Weights of a small transformer language model: 10 heads of 32.
Each number is 200 + 40 x the weight over the matrix's rms, rounded and kept within 0 to 999. Layers, rows and columns count from 0.

# down: layer 12 MLP down (transposed), 1280x320, rms 0.0541, rows 463-497, columns 128-191
# gate: layer 12 MLP gate, 1280x320, rms 0.108, rows 464-498, columns 128-191
# up: layer 12 MLP up, 1280x320, rms 0.114, rows 464-498, columns 128-191
down463,211,206,89,169,181,153,192,246,105,173,217,185,206,199,220,240,189,238,207,192,263,249,200,154,101,226,243,205,205,235,190,192,139,147,157,190,302,157,187,231,212,198,162,225,196,164,151,227,242,145,210,206,144,159,256,204,219,169,183,211,208,218,228,233
gate464,205,264,201,178,221,218,198,226,147,185,178,185,238,231,197,243,239,198,219,243,162,263,174,131,253,237,231,190,253,201,209,201,204,224,199,213,188,201,234,188,153,177,133,217,189,184,121,264,189,245,260,240,190,173,214,177,191,162,188,193,178,127,212,221
up464,248,220,321,217,164,229,251,221,170,224,184,169,138,203,161,223,176,181,137,149,175,213,223,239,186,205,255,183,139,149,194,158,149,241,163,236,152,179,218,191,169,196,133,280,162,118,198,231,179,230,208,162,146,178,253,198,187,199,203,228,238,215,208,135
down464,225,175,164,211,194,195,244,177,179,182,158,151,160,175,262,165,164,230,157,174,213,188,206,170,206,178,150,127,230,188,187,189,189,199,258,241,160,196,158,217,245,236,258,224,174,210,192,87,190,188,223,193,145,165,232,223,186,211,222,234,253,211,229,146
gate465,149,179,188,167,199,237,201,164,207,187,272,215,199,195,203,179,159,171,225,153,176,208,196,138,213,287,238,215,192,201,168,213,141,241,205,155,154,189,255,176,135,202,227,214,247,232,255,205,143,270,224,183,243,183,244,179,176,205,162,216,188,202,244,175
up465,264,169,201,250,161,197,264,227,165,177,200,207,267,215,131,223,222,185,202,165,232,212,241,146,203,174,239,232,148,215,234,164,119,199,198,183,190,188,220,107,237,250,217,196,184,146,277,138,207,177,251,240,209,104,142,251,182,139,177,190,145,153,189,264
down465,104,226,212,207,205,127,240,193,164,189,168,200,151,198,204,212,237,146,143,191,204,105,192,232,146,144,178,138,184,199,218,174,132,204,198,237,234,237,156,130,205,185,246,91,216,244,234,287,168,207,186,179,225,263,216,180,192,120,162,180,176,159,169,275
gate466,176,181,272,193,188,145,147,274,254,285,147,160,263,194,138,200,243,174,167,216,230,201,175,263,258,191,203,183,170,339,228,152,193,183,177,180,236,179,181,196,188,186,276,148,200,138,164,165,175,237,231,208,197,136,241,234,120,228,209,167,282,159,202,214
up466,233,205,194,265,208,207,213,196,157,230,170,145,230,136,176,163,226,144,136,184,249,155,230,222,169,160,186,182,202,241,211,169,101,145,167,222,217,244,217,184,192,187,269,169,191,118,153,195,183,133,156,198,204,196,294,197,167,198,282,213,256,180,260,174
down466,160,167,222,168,245,220,265,220,176,170,165,144,119,207,178,275,187,188,178,275,199,190,182,254,181,148,167,139,176,227,226,263,205,283,193,250,227,229,203,232,232,124,177,237,176,156,262,120,281,212,204,247,211,256,186,141,159,186,146,246,240,198,178,254
gate467,195,173,176,219,240,206,181,189,197,195,197,174,214,136,188,175,171,254,255,203,211,216,132,329,149,194,156,168,189,190,158,220,226,260,229,189,199,204,229,197,204,317,147,259,132,232,143,166,178,186,187,194,164,268,219,228,93,207,134,204,196,156,210,225
up467,146,191,164,134,244,177,135,267,243,235,227,182,154,215,208,214,201,175,147,200,176,204,126,131,254,225,253,211,235,151,238,190,194,258,84,256,154,202,287,168,203,188,146,222,218,210,262,186,242,319,234,310,245,203,235,179,167,125,207,238,215,243,249,181
down467,209,192,254,213,182,197,167,268,159,284,195,127,205,262,194,188,180,230,172,205,215,197,157,176,168,154,312,190,227,215,145,189,243,226,157,225,129,148,233,257,173,173,246,170,209,184,225,131,152,211,251,208,150,159,216,237,84,217,175,154,191,169,189,133
gate468,211,137,108,156,265,223,95,207,132,173,238,237,222,204,174,249,246,184,171,163,191,162,250,197,146,236,266,215,181,176,155,201,111,250,228,190,208,212,244,153,131,221,96,198,216,187,266,207,240,241,194,195,191,225,221,276,172,200,172,215,126,138,279,210
up468,206,206,183,167,199,198,160,152,233,231,269,88,166,195,174,225,225,260,267,170,264,154,134,159,243,177,222,212,191,234,167,223,151,149,288,216,199,257,252,194,258,181,214,227,245,253,171,199,197,204,162,159,216,291,194,158,223,235,161,146,287,256,197,239
down468,253,161,196,55,191,250,213,170,209,176,133,277,210,229,222,183,198,207,174,194,184,237,196,181,220,212,176,190,243,124,205,141,165,150,226,237,166,152,167,132,181,204,141,250,201,195,210,219,191,193,254,148,222,172,206,183,266,165,158,213,222,194,174,257
gate469,246,226,142,194,214,204,198,189,161,240,214,209,198,200,250,215,181,211,200,215,191,158,237,205,188,225,149,256,281,215,186,196,192,220,235,200,148,194,210,237,215,278,178,238,220,113,273,161,184,182,218,183,169,180,186,201,210,183,172,186,215,144,227,239
up469,238,232,123,200,198,219,220,215,214,223,182,212,221,185,233,176,204,230,227,178,197,176,224,204,196,247,165,203,226,250,228,148,181,195,152,235,191,194,221,219,196,250,194,157,200,200,279,228,176,205,201,201,224,214,143,282,204,186,159,203,189,185,239,220
down469,184,194,204,133,220,279,219,238,231,190,200,217,247,225,240,157,152,227,157,200,179,174,265,170,216,183,168,231,228,259,230,232,115,170,209,202,210,206,207,193,179,232,190,185,282,170,219,206,230,150,212,217,156,206,271,211,142,182,169,190,215,237,271,179
gate470,179,156,238,200,202,199,159,261,239,190,179,166,226,193,269,173,171,247,253,179,204,183,150,96,225,204,259,162,178,166,225,216,113,209,228,164,213,178,231,200,184,267,177,223,161,161,241,168,123,243,212,369,248,133,189,251,212,247,152,118,171,184,218,184
up470,228,231,226,220,232,208,236,111,87,283,202,176,206,193,147,238,197,216,171,224,213,179,257,263,208,203,232,208,219,154,237,212,185,228,268,205,245,187,161,302,163,175,236,210,233,218,218,189,219,261,165,50,210,274,235,278,255,228,245,228,171,196,250,164
down470,191,189,206,215,231,221,186,87,241,183,213,235,221,184,131,232,191,196,209,42,181,180,229,229,206,191,285,239,249,160,282,257,243,139,219,134,173,199,174,226,155,270,162,136,208,155,243,206,331,213,146,120,147,196,239,238,166,203,138,253,268,235,173,240
gate471,171,186,234,257,225,185,208,231,134,204,189,188,172,98,210,238,224,143,166,228,239,183,159,178,157,199,205,228,187,188,257,230,248,171,178,231,176,232,214,247,278,180,216,173,80,146,268,195,229,170,294,177,142,173,162,169,222,249,166,195,194,215,204,240
up471,250,207,155,229,113,197,224,161,227,192,178,141,167,207,208,260,205,195,243,244,188,205,145,169,206,238,199,179,196,218,246,237,79,189,215,223,144,204,213,138,212,189,197,241,197,178,259,245,198,243,132,238,266,256,243,119,205,188,274,210,207,228,193,204
down471,215,194,171,217,178,235,275,155,146,225,211,176,200,219,170,173,211,244,139,147,257,225,239,201,259,207,185,201,165,206,140,264,158,251,185,164,227,176,284,182,221,227,223,232,229,177,188,233,207,166,183,108,218,285,188,130,245,216,211,169,259,224,219,171
gate472,232,245,181,203,140,230,177,167,157,175,154,143,216,74,199,218,166,197,184,236,174,179,139,237,140,182,230,218,255,191,145,182,149,118,273,205,113,178,216,241,228,196,239,234,195,213,145,186,250,190,309,165,175,247,90,205,165,219,112,278,300,233,208,165
up472,241,297,187,181,201,149,135,231,300,236,186,222,210,262,175,219,151,171,213,188,177,221,203,235,112,192,214,175,182,174,220,204,235,127,187,223,130,199,186,214,213,162,192,248,188,190,219,189,186,160,161,189,174,292,250,245,197,204,175,169,163,216,149,223
down472,99,220,243,276,216,270,234,194,223,208,169,103,255,140,202,133,176,171,163,190,204,197,179,168,169,224,222,165,165,138,201,186,184,112,216,191,132,107,240,196,205,228,181,234,226,169,181,228,166,202,203,213,174,192,270,180,311,231,176,97,191,215,225,146
gate473,199,232,180,159,204,188,203,211,305,230,187,155,244,165,224,137,225,290,196,185,230,170,247,214,210,225,201,246,196,223,111,202,123,197,243,186,224,168,146,220,221,174,203,141,177,162,198,189,171,203,162,255,135,201,233,173,171,158,252,179,229,209,206,150
up473,143,162,213,217,183,197,230,214,239,99,209,195,178,203,204,232,244,270,155,211,240,239,212,173,164,170,206,216,197,152,258,176,166,198,161,146,230,218,212,222,143,237,173,170,280,195,224,171,209,169,198,225,178,177,153,285,138,155,205,266,245,162,248,220
down473,236,211,211,177,146,259,222,116,224,215,229,245,182,227,182,226,201,211,161,254,224,192,265,226,222,165,167,177,242,261,207,122,165,230,195,211,182,253,187,162,178,218,202,256,215,176,144,173,234,237,232,247,259,145,220,218,196,172,190,211,180,184,196,150
gate474,191,240,202,237,206,148,166,215,172,199,207,240,161,180,219,217,222,197,150,200,202,202,175,165,241,242,191,248,233,210,194,127,191,194,231,205,207,146,180,161,196,205,186,199,178,152,250,240,207,219,197,174,207,243,184,177,206,245,205,190,166,155,153,175
up474,231,163,204,191,222,249,196,219,173,147,169,187,209,220,229,184,186,223,242,231,183,184,218,239,170,154,200,182,179,204,164,239,201,217,212,238,211,271,216,199,210,162,164,156,250,248,149,168,191,231,168,173,175,153,237,214,185,179,136,186,247,217,178,205
down474,219,197,200,167,178,273,183,197,185,200,160,212,121,254,166,205,163,193,201,140,208,182,177,171,214,211,159,186,251,160,193,227,181,215,179,208,209,184,182,178,160,182,191,216,192,177,201,197,154,165,213,184,164,215,135,178,242,203,155,254,194,132,180,160
gate475,229,211,249,142,216,201,176,217,192,225,183,189,194,156,223,234,131,202,209,214,188,194,171,200,247,113,209,197,120,226,139,178,178,210,167,184,178,135,252,219,222,164,163,165,165,206,233,186,230,213,151,137,214,214,221,153,216,208,141,228,182,116,259,126
up475,190,190,169,259,213,145,191,122,186,202,172,218,208,137,169,261,233,238,146,174,210,185,209,216,148,229,212,199,150,198,239,88,231,254,164,176,174,210,175,180,216,240,179,260,248,173,181,143,152,244,164,214,231,148,183,184,186,226,198,182,158,258,213,253
down475,206,174,147,264,174,223,175,217,203,229,201,158,238,220,120,232,234,198,188,250,198,199,167,244,180,237,212,176,202,197,179,226,242,257,229,174,178,187,176,191,238,130,140,255,176,237,224,204,211,196,206,190,247,222,179,241,181,146,150,118,221,184,232,241
gate476,239,190,171,217,250,244,189,143,213,242,113,269,179,186,189,248,168,164,234,204,231,255,159,127,222,177,235,193,194,225,238,204,212,231,205,189,238,124,121,218,231,301,164,219,163,201,208,194,180,241,246,142,188,203,179,200,98,209,189,256,214,175,163,158
up476,196,112,137,228,141,187,165,211,189,194,313,177,193,250,161,216,189,242,188,192,182,227,140,285,183,162,203,118,199,174,217,220,154,155,196,249,169,244,281,173,232,210,223,237,188,122,191,230,248,213,195,275,165,138,269,182,174,248,250,244,154,160,254,163
down476,168,219,152,247,209,212,191,210,234,207,236,130,200,183,204,239,160,163,174,176,99,252,170,274,165,202,196,146,238,211,169,250,241,233,182,167,163,213,241,156,302,230,170,207,219,166,136,187,136,189,237,286,158,188,255,268,227,220,185,130,197,250,226,256
gate477,167,221,253,158,305,239,129,223,209,150,135,203,220,197,163,247,228,202,270,145,154,161,207,197,193,256,200,152,191,166,166,221,192,237,210,248,240,177,238,244,212,220,245,192,251,245,178,118,230,199,179,118,146,202,294,147,238,172,183,246,228,182,199,215
up477,228,157,234,154,165,144,159,229,155,205,161,224,206,260,252,267,168,185,197,204,145,182,181,203,207,303,131,190,125,193,217,279,223,263,199,241,188,216,189,153,246,146,233,224,219,200,137,205,204,235,249,240,178,255,206,228,140,154,244,208,220,206,206,226
down477,165,145,210,140,230,269,192,281,219,234,203,208,210,159,234,154,201,184,136,207,67,161,236,156,221,141,166,240,221,201,184,255,158,289,163,165,166,235,166,193,216,142,153,201,244,247,213,141,208,226,181,234,185,243,210,136,190,276,142,207,222,119,164,95
gate478,165,192,251,128,178,243,177,250,204,222,171,186,135,242,199,192,197,210,194,178,228,226,166,225,117,192,269,201,205,212,262,143,194,145,220,186,200,189,258,196,237,254,232,138,171,194,132,250,218,239,239,212,226,100,222,167,232,252,208,265,196,158,154,214
up478,214,175,180,241,128,231,153,222,179,190,255,100,238,172,190,200,176,262,228,181,218,201,265,147,217,243,215,268,201,209,177,224,216,203,258,152,180,162,183,238,162,115,158,151,260,180,270,214,161,223,171,202,233,216,111,203,123,178,298,154,182,134,205,163
down478,191,244,250,223,175,206,243,180,205,199,217,211,166,140,156,207,231,255,213,171,265,226,212,222,194,191,194,200,182,223,145,160,256,212,178,243,266,236,249,232,209,110,172,214,192,168,170,183,201,134,218,246,237,229,178,217,191,191,274,182,127,150,102,238
gate479,222,168,213,188,228,229,231,172,215,227,188,266,146,229,149,193,171,232,252,168,264,190,238,162,151,111,136,192,217,211,244,246,179,162,178,267,216,206,187,232,205,195,208,237,256,252,177,175,189,275,155,208,224,156,171,175,157,202,226,166,206,242,183,169
up479,153,199,257,142,206,189,184,152,199,221,136,228,178,213,164,222,180,217,232,186,218,189,289,250,236,228,185,116,172,100,168,205,159,245,134,255,190,244,176,182,156,177,198,248,209,225,185,166,194,245,194,252,248,221,156,206,286,224,260,181,185,225,133,189
down479,203,167,192,193,173,196,246,191,244,175,209,166,228,137,203,157,253,167,207,190,148,231,203,252,182,134,255,202,184,171,167,269,201,227,137,195,170,210,197,157,183,201,175,171,172,138,211,253,153,208,186,209,206,234,158,227,206,136,228,238,201,183,214,190
gate480,171,199,242,138,173,181,218,203,165,200,254,195,231,107,169,151,203,216,170,208,156,141,215,249,248,260,218,203,206,209,216,203,225,204,253,156,174,198,166,116,191,251,156,282,176,176,189,180,184,207,154,198,211,242,175,237,180,209,166,188,146,237,203,221
up480,204,231,205,173,175,224,275,173,182,182,257,188,253,229,214,219,244,190,211,237,212,257,259,192,181,149,141,187,214,196,167,256,225,134,226,219,195,250,176,199,183,162,274,284,123,231,219,142,226,193,276,218,129,200,233,86,188,252,183,231,177,186,165,170
down480,241,208,233,193,177,227,191,191,177,265,197,214,204,260,157,185,168,216,230,140,221,210,82,205,130,255,248,300,246,222,205,293,173,171,193,247,88,221,247,231,291,192,164,139,174,213,218,216,220,208,172,198,205,171,168,149,216,146,216,230,190,150,231,134
gate481,214,171,222,218,173,178,218,248,191,190,210,158,201,188,217,196,214,203,197,241,203,184,160,153,223,167,205,190,212,193,228,155,220,228,143,216,227,213,215,217,260,216,246,209,176,205,250,127,196,203,243,175,175,206,234,168,201,157,165,192,195,220,127,168
up481,230,162,225,175,145,133,206,238,213,203,216,178,168,156,130,203,252,197,208,229,212,226,169,186,198,171,215,147,224,200,173,202,218,221,220,221,217,280,200,236,136,191,203,162,198,237,201,185,166,233,132,162,207,163,173,203,128,219,242,184,143,206,235,218
down481,206,182,179,206,213,230,192,213,171,177,230,214,123,256,213,148,224,172,184,157,191,216,175,186,193,163,218,171,183,208,188,208,226,219,188,186,170,162,216,164,156,240,207,267,284,177,146,154,226,227,238,170,163,189,144,134,220,199,186,198,213,263,188,190
gate482,185,232,214,148,93,236,270,181,187,187,186,258,233,98,246,151,245,143,119,304,222,207,207,250,266,166,135,158,165,188,142,194,107,233,209,166,200,210,213,207,191,144,224,189,263,135,162,80,145,170,175,217,145,204,182,169,139,187,182,105,218,97,143,263
up482,243,154,197,283,188,258,212,125,205,120,137,228,224,230,229,169,152,194,227,277,227,117,174,244,214,186,229,77,241,133,235,182,146,336,187,108,206,210,213,151,175,186,230,142,210,120,198,171,252,242,220,241,123,144,179,228,217,163,193,177,206,244,172,187
down482,292,221,188,213,192,160,229,160,159,201,125,205,255,163,214,189,239,231,195,237,158,86,166,204,159,114,177,169,229,261,247,213,171,261,130,213,260,222,204,237,155,213,218,160,161,198,180,196,205,248,132,196,177,261,207,206,132,289,239,140,235,263,119,239
gate483,158,207,172,256,247,249,155,165,240,215,155,263,184,223,210,194,201,225,212,210,206,109,150,252,179,168,113,143,221,240,162,167,252,223,193,186,168,208,259,178,162,234,114,175,261,268,172,221,139,236,190,245,155,233,158,169,119,241,169,136,191,171,191,163
up483,107,172,230,172,238,156,166,197,303,199,248,147,152,158,143,171,198,255,180,245,174,146,124,179,243,226,125,279,177,199,240,226,164,276,172,141,204,182,210,276,208,157,206,205,167,223,189,242,217,243,192,147,234,213,227,232,220,215,256,172,224,166,228,98
down483,253,221,229,153,166,192,156,190,179,234,162,201,219,217,179,247,218,196,209,182,156,198,143,210,135,176,145,193,250,248,149,173,262,242,84,181,252,171,131,200,167,143,134,230,117,208,168,214,230,159,128,218,197,227,168,167,277,204,177,283,266,172,211,272
gate484,189,178,208,246,245,244,236,210,202,237,220,177,173,165,234,216,303,216,171,172,223,140,218,151,244,182,222,249,215,219,227,174,183,89,213,220,201,307,267,212,199,212,161,128,169,177,213,155,278,144,127,176,178,222,213,250,299,220,285,161,167,133,250,149
up484,216,169,213,276,219,218,179,213,245,241,154,271,215,124,185,182,155,221,228,218,220,66,121,213,193,234,136,161,186,200,216,202,255,124,239,183,144,194,160,147,158,143,267,182,278,133,244,157,173,234,161,213,208,182,204,179,184,240,317,199,183,135,210,256
down484,150,234,168,191,147,270,213,159,213,202,172,135,184,211,182,262,125,195,192,266,142,175,79,206,156,206,144,217,235,144,267,218,246,233,215,252,245,189,182,219,296,128,183,183,248,122,272,160,145,206,253,204,288,205,142,270,220,167,265,115,274,216,178,101
gate485,172,203,268,159,166,209,152,196,239,194,218,200,188,239,188,223,176,154,219,206,235,200,227,227,187,168,201,174,184,138,198,260,158,263,278,168,189,190,147,185,206,190,210,188,224,226,174,209,195,247,166,186,251,220,213,169,223,203,242,165,238,172,188,150
up485,207,177,162,229,176,122,175,202,190,203,239,163,242,185,215,217,255,193,167,180,179,244,179,209,208,216,148,200,248,212,200,179,197,143,193,230,204,152,230,240,200,210,220,142,240,165,207,208,236,186,252,183,213,236,172,182,167,133,175,240,156,201,214,238
down485,175,185,211,129,205,177,206,221,149,189,264,217,111,231,214,171,224,199,211,255,186,198,163,201,175,185,203,181,181,258,162,147,195,166,201,219,196,177,168,168,194,167,194,249,252,203,187,200,249,216,177,252,186,190,161,171,174,239,213,186,195,179,207,169
gate486,202,191,207,266,116,188,183,194,247,168,314,148,199,223,187,187,259,214,158,194,162,231,210,229,128,231,222,215,182,203,264,191,149,198,190,169,134,152,168,133,240,185,190,210,125,207,176,186,180,174,225,241,174,195,184,99,152,221,144,213,194,212,163,170
up486,213,217,244,258,196,222,243,248,230,201,159,224,245,152,236,190,169,205,151,189,218,156,164,205,205,206,185,154,210,189,212,152,198,247,213,268,161,199,139,174,109,231,217,271,173,222,206,226,247,216,216,201,188,190,189,159,165,211,175,193,232,182,229,187
down486,200,235,180,166,241,244,161,199,197,184,136,188,233,239,153,260,211,160,174,178,200,176,173,208,206,154,171,158,221,170,198,221,202,211,175,288,170,218,231,295,232,155,286,274,283,254,156,161,206,230,165,230,188,189,218,158,164,230,211,123,192,269,201,220
gate487,224,138,186,188,195,196,220,233,194,123,189,176,119,160,177,152,190,233,264,134,299,180,177,120,181,199,165,167,272,184,173,132,197,199,152,243,245,159,177,220,214,272,179,197,215,185,316,214,267,198,158,136,189,242,192,183,216,261,145,119,150,180,271,165
up487,133,215,264,220,237,163,197,230,192,267,188,284,287,134,204,260,240,139,63,166,144,216,139,264,242,202,261,229,201,145,244,99,208,171,234,181,313,168,243,219,176,239,268,173,171,141,203,165,170,181,194,207,197,175,168,274,213,236,186,271,158,227,272,209
down487,235,209,195,140,214,215,137,216,144,162,218,177,91,143,140,164,262,221,178,101,147,160,232,287,198,157,170,203,163,210,159,228,86,210,237,247,226,205,158,169,214,228,186,239,211,231,211,185,157,192,139,240,203,260,225,230,177,208,183,194,250,222,203,240
gate488,114,172,187,206,185,204,223,157,225,213,160,162,265,143,185,240,226,159,206,199,132,165,139,149,157,239,172,217,186,121,195,195,219,162,242,218,214,248,296,236,159,200,194,251,212,250,236,163,134,215,216,203,236,150,218,189,254,166,217,200,326,203,231,130
up488,176,267,223,232,191,180,286,264,188,239,135,137,185,234,169,215,134,171,233,255,156,189,193,204,201,192,218,192,82,223,222,165,246,254,156,166,267,188,134,236,209,188,155,159,176,154,163,177,230,167,220,209,150,191,221,226,158,212,240,205,175,152,128,251
down488,231,218,222,313,169,200,143,145,209,154,171,233,223,185,177,218,173,297,150,129,207,197,271,212,211,227,225,216,219,248,183,175,202,165,226,195,244,178,228,175,191,192,203,158,218,161,212,227,244,226,154,216,272,224,201,191,246,173,231,168,213,224,175,208
gate489,168,142,261,208,205,231,182,158,127,247,156,214,213,177,158,206,153,192,252,213,265,209,196,144,278,229,234,220,201,172,246,281,224,114,188,151,168,203,182,195,172,188,158,189,165,175,125,113,197,241,101,171,190,173,209,211,211,223,316,154,193,190,138,219
up489,152,131,323,198,165,156,127,167,221,151,170,183,205,237,208,172,224,220,201,227,187,138,215,192,233,214,241,144,232,154,87,179,216,184,184,196,274,152,241,132,197,167,204,183,204,234,138,151,144,189,177,199,223,244,196,154,210,157,210,189,192,170,227,156
down489,205,171,204,218,244,160,283,218,196,143,213,124,256,160,185,228,267,195,279,222,168,219,281,158,180,260,198,194,226,208,202,140,200,197,181,141,229,167,242,220,275,147,234,196,254,231,141,246,165,180,265,121,117,212,170,282,158,227,120,199,167,290,248,134
gate490,229,224,144,162,138,285,201,225,166,198,185,182,201,183,233,243,192,236,240,225,155,170,145,231,229,161,257,187,226,161,215,178,182,265,221,256,219,204,220,221,220,243,185,159,217,230,211,230,306,104,184,232,227,269,157,186,223,106,162,122,164,233,280,235
up490,114,235,199,131,194,187,192,133,202,189,215,187,219,173,205,226,228,212,202,198,137,131,130,220,124,150,253,240,197,226,178,246,173,211,214,183,232,273,204,169,209,134,196,225,218,252,150,179,230,217,216,245,178,262,233,158,299,210,199,219,216,120,193,246
down490,267,115,237,173,271,190,153,237,243,247,206,183,200,218,210,188,180,171,156,195,164,196,288,122,240,156,232,325,187,194,195,194,152,194,112,207,176,164,121,164,253,281,272,212,215,164,264,229,174,222,156,126,199,178,156,231,181,201,181,254,289,221,172,237
gate491,224,217,238,239,231,202,200,122,197,166,101,165,192,239,73,246,269,287,207,161,176,207,237,184,174,245,223,217,210,224,190,184,165,175,180,185,162,204,169,178,171,151,218,201,179,193,185,280,162,225,259,183,218,243,152,126,154,215,147,147,229,157,177,251
up491,171,179,159,130,264,259,169,202,291,196,209,251,193,119,202,165,218,137,201,224,211,193,196,193,250,236,157,144,215,217,137,104,309,162,187,163,198,153,200,197,183,173,238,240,202,155,148,247,190,172,248,192,198,224,209,188,206,209,242,247,203,186,229,163
down491,158,242,248,257,260,187,191,213,153,132,245,138,130,260,145,265,217,291,222,214,172,237,228,216,153,200,203,132,257,174,241,216,107,230,245,184,226,232,298,242,258,245,193,191,189,314,229,246,223,168,178,197,257,185,221,266,104,249,133,197,196,230,276,209
gate492,143,162,227,159,168,241,178,203,131,194,213,234,233,198,189,189,233,97,241,232,202,219,227,195,207,193,214,193,238,231,167,211,209,186,203,169,183,161,204,205,156,238,184,222,167,211,226,180,154,212,177,217,204,204,217,187,197,233,219,205,180,134,206,211
up492,225,242,174,228,245,232,239,254,208,196,187,194,187,196,305,225,197,185,236,200,203,196,215,233,197,218,171,136,159,166,139,161,171,194,267,190,238,208,230,216,229,248,280,171,230,157,178,169,178,136,226,172,185,179,220,215,204,133,213,207,141,248,120,225
down492,167,214,230,186,212,219,191,167,191,212,210,219,208,233,211,205,199,176,192,196,250,215,132,221,208,149,224,260,199,174,265,195,193,245,204,193,191,233,144,179,169,202,122,213,181,222,151,203,177,220,120,206,193,265,213,147,217,196,186,303,229,154,203,155
gate493,226,197,181,218,191,173,124,222,235,128,235,167,151,132,130,174,144,147,278,279,231,213,187,225,142,150,257,155,188,246,193,183,272,237,234,183,218,229,202,250,124,206,93,177,136,228,214,237,231,166,226,214,205,158,94,177,196,200,158,125,143,247,246,210
up493,163,160,153,228,253,253,193,139,160,209,203,192,214,246,219,187,186,211,163,203,183,187,224,292,179,198,217,195,185,232,298,179,160,199,223,172,245,214,165,151,266,285,200,115,138,131,210,245,162,176,198,185,232,195,187,162,170,159,311,143,178,228,165,213
down493,155,265,192,209,184,251,244,216,233,175,241,209,243,191,190,218,196,193,152,216,206,159,268,228,203,154,197,242,195,243,176,122,204,151,164,217,135,251,232,186,190,195,223,245,217,172,183,217,190,170,183,186,230,140,286,241,209,178,214,198,156,172,192,243
gate494,101,217,302,164,176,291,149,191,188,201,198,263,235,150,227,210,185,197,242,197,181,180,150,161,213,235,153,244,225,210,177,215,252,224,141,227,160,190,196,225,215,229,163,196,212,179,212,122,154,200,239,184,175,195,192,229,122,212,270,257,246,143,240,198
up494,231,252,228,178,222,194,256,199,229,198,236,211,222,183,271,176,199,157,229,211,255,212,209,247,246,261,197,174,198,245,237,183,229,194,163,224,242,174,220,223,197,177,162,141,199,269,174,230,138,209,240,248,174,189,196,229,156,198,161,187,226,201,187,136
down494,199,186,305,198,241,248,206,179,195,218,179,156,198,172,225,273,324,174,154,262,186,176,249,229,215,267,235,190,154,245,219,174,250,201,180,191,230,246,213,160,252,166,153,266,163,203,105,250,144,213,218,160,94,127,220,194,179,148,202,259,202,241,226,145
gate495,136,177,325,201,185,180,172,163,209,224,193,214,159,152,229,167,68,209,141,159,179,259,131,122,207,133,266,218,228,217,188,205,267,184,144,124,173,207,184,195,228,237,218,235,226,190,170,169,187,223,141,219,227,199,122,118,227,179,197,176,255,203,187,229
up495,205,181,169,220,253,126,208,134,208,269,211,143,219,244,179,196,189,211,270,186,231,158,153,191,274,233,206,158,168,229,227,112,223,214,256,94,156,157,206,197,257,225,115,199,179,202,350,211,205,217,211,220,243,113,190,217,221,247,171,221,283,205,200,175
down495,207,265,151,215,221,229,230,167,247,159,271,233,153,179,141,293,201,212,194,211,169,229,240,199,227,182,213,301,200,214,184,159,166,181,330,231,148,156,197,232,311,179,215,178,221,155,279,204,150,233,194,163,198,155,246,240,184,251,183,212,193,181,130,165
gate496,163,182,267,152,266,206,101,167,150,206,125,223,245,139,139,179,161,179,145,166,234,195,190,168,195,160,208,151,153,232,216,147,187,235,203,210,180,185,179,200,182,142,206,169,198,242,181,112,156,190,202,244,162,220,167,146,210,155,119,225,144,165,238,202
up496,216,196,129,183,222,236,193,226,197,246,178,143,249,277,214,223,200,146,130,210,226,145,168,148,108,191,180,161,183,183,188,213,276,136,159,184,250,185,247,238,220,242,219,227,172,217,152,287,234,153,168,219,200,202,199,167,134,271,192,315,232,268,248,227
down496,125,211,221,206,244,169,181,216,136,190,228,178,200,148,213,249,229,223,207,211,118,220,186,237,201,110,130,145,171,229,242,176,186,236,226,108,154,253,191,180,146,227,184,220,260,164,277,245,105,157,120,172,208,230,188,165,263,181,181,200,189,174,202,201
gate497,130,213,181,187,225,244,206,175,259,217,158,191,155,170,251,220,262,164,253,293,202,259,237,215,196,200,201,202,104,243,212,255,211,292,198,111,212,171,224,183,224,185,204,226,197,105,204,168,194,204,153,175,202,134,249,195,202,180,173,174,211,94,289,132
up497,146,156,193,170,113,166,235,216,146,214,205,154,206,209,192,212,300,199,221,245,179,160,177,90,242,211,201,223,286,166,185,183,216,184,177,167,238,207,225,232,151,229,202,307,218,151,172,179,194,135,181,228,160,224,160,226,198,198,198,164,169,204,196,173
down497,223,182,207,156,135,231,213,131,262,167,229,156,172,223,228,210,215,175,235,176,115,309,171,207,221,161,230,194,178,179,200,176,207,159,278,274,159,224,160,183,206,246,226,130,151,253,202,193,249,204,178,164,222,219,171,240,178,206,208,174,194,184,298,247
gate498,153,214,241,163,278,172,193,161,187,289,215,165,209,203,145,212,244,197,225,260,162,147,273,200,166,188,206,172,183,186,215,169,223,215,152,168,229,176,204,233,205,237,261,250,177,223,232,222,148,187,210,206,165,148,159,158,241,172,196,178,183,236,213,223
up498,204,244,177,204,209,183,208,197,227,236,215,243,211,152,254,177,257,174,230,273,178,221,132,187,245,145,187,195,133,218,213,212,215,187,169,182,157,263,261,192,153,202,199,144,189,228,256,183,195,198,205,250,164,231,257,168,223,203,215,261,198,220,192,254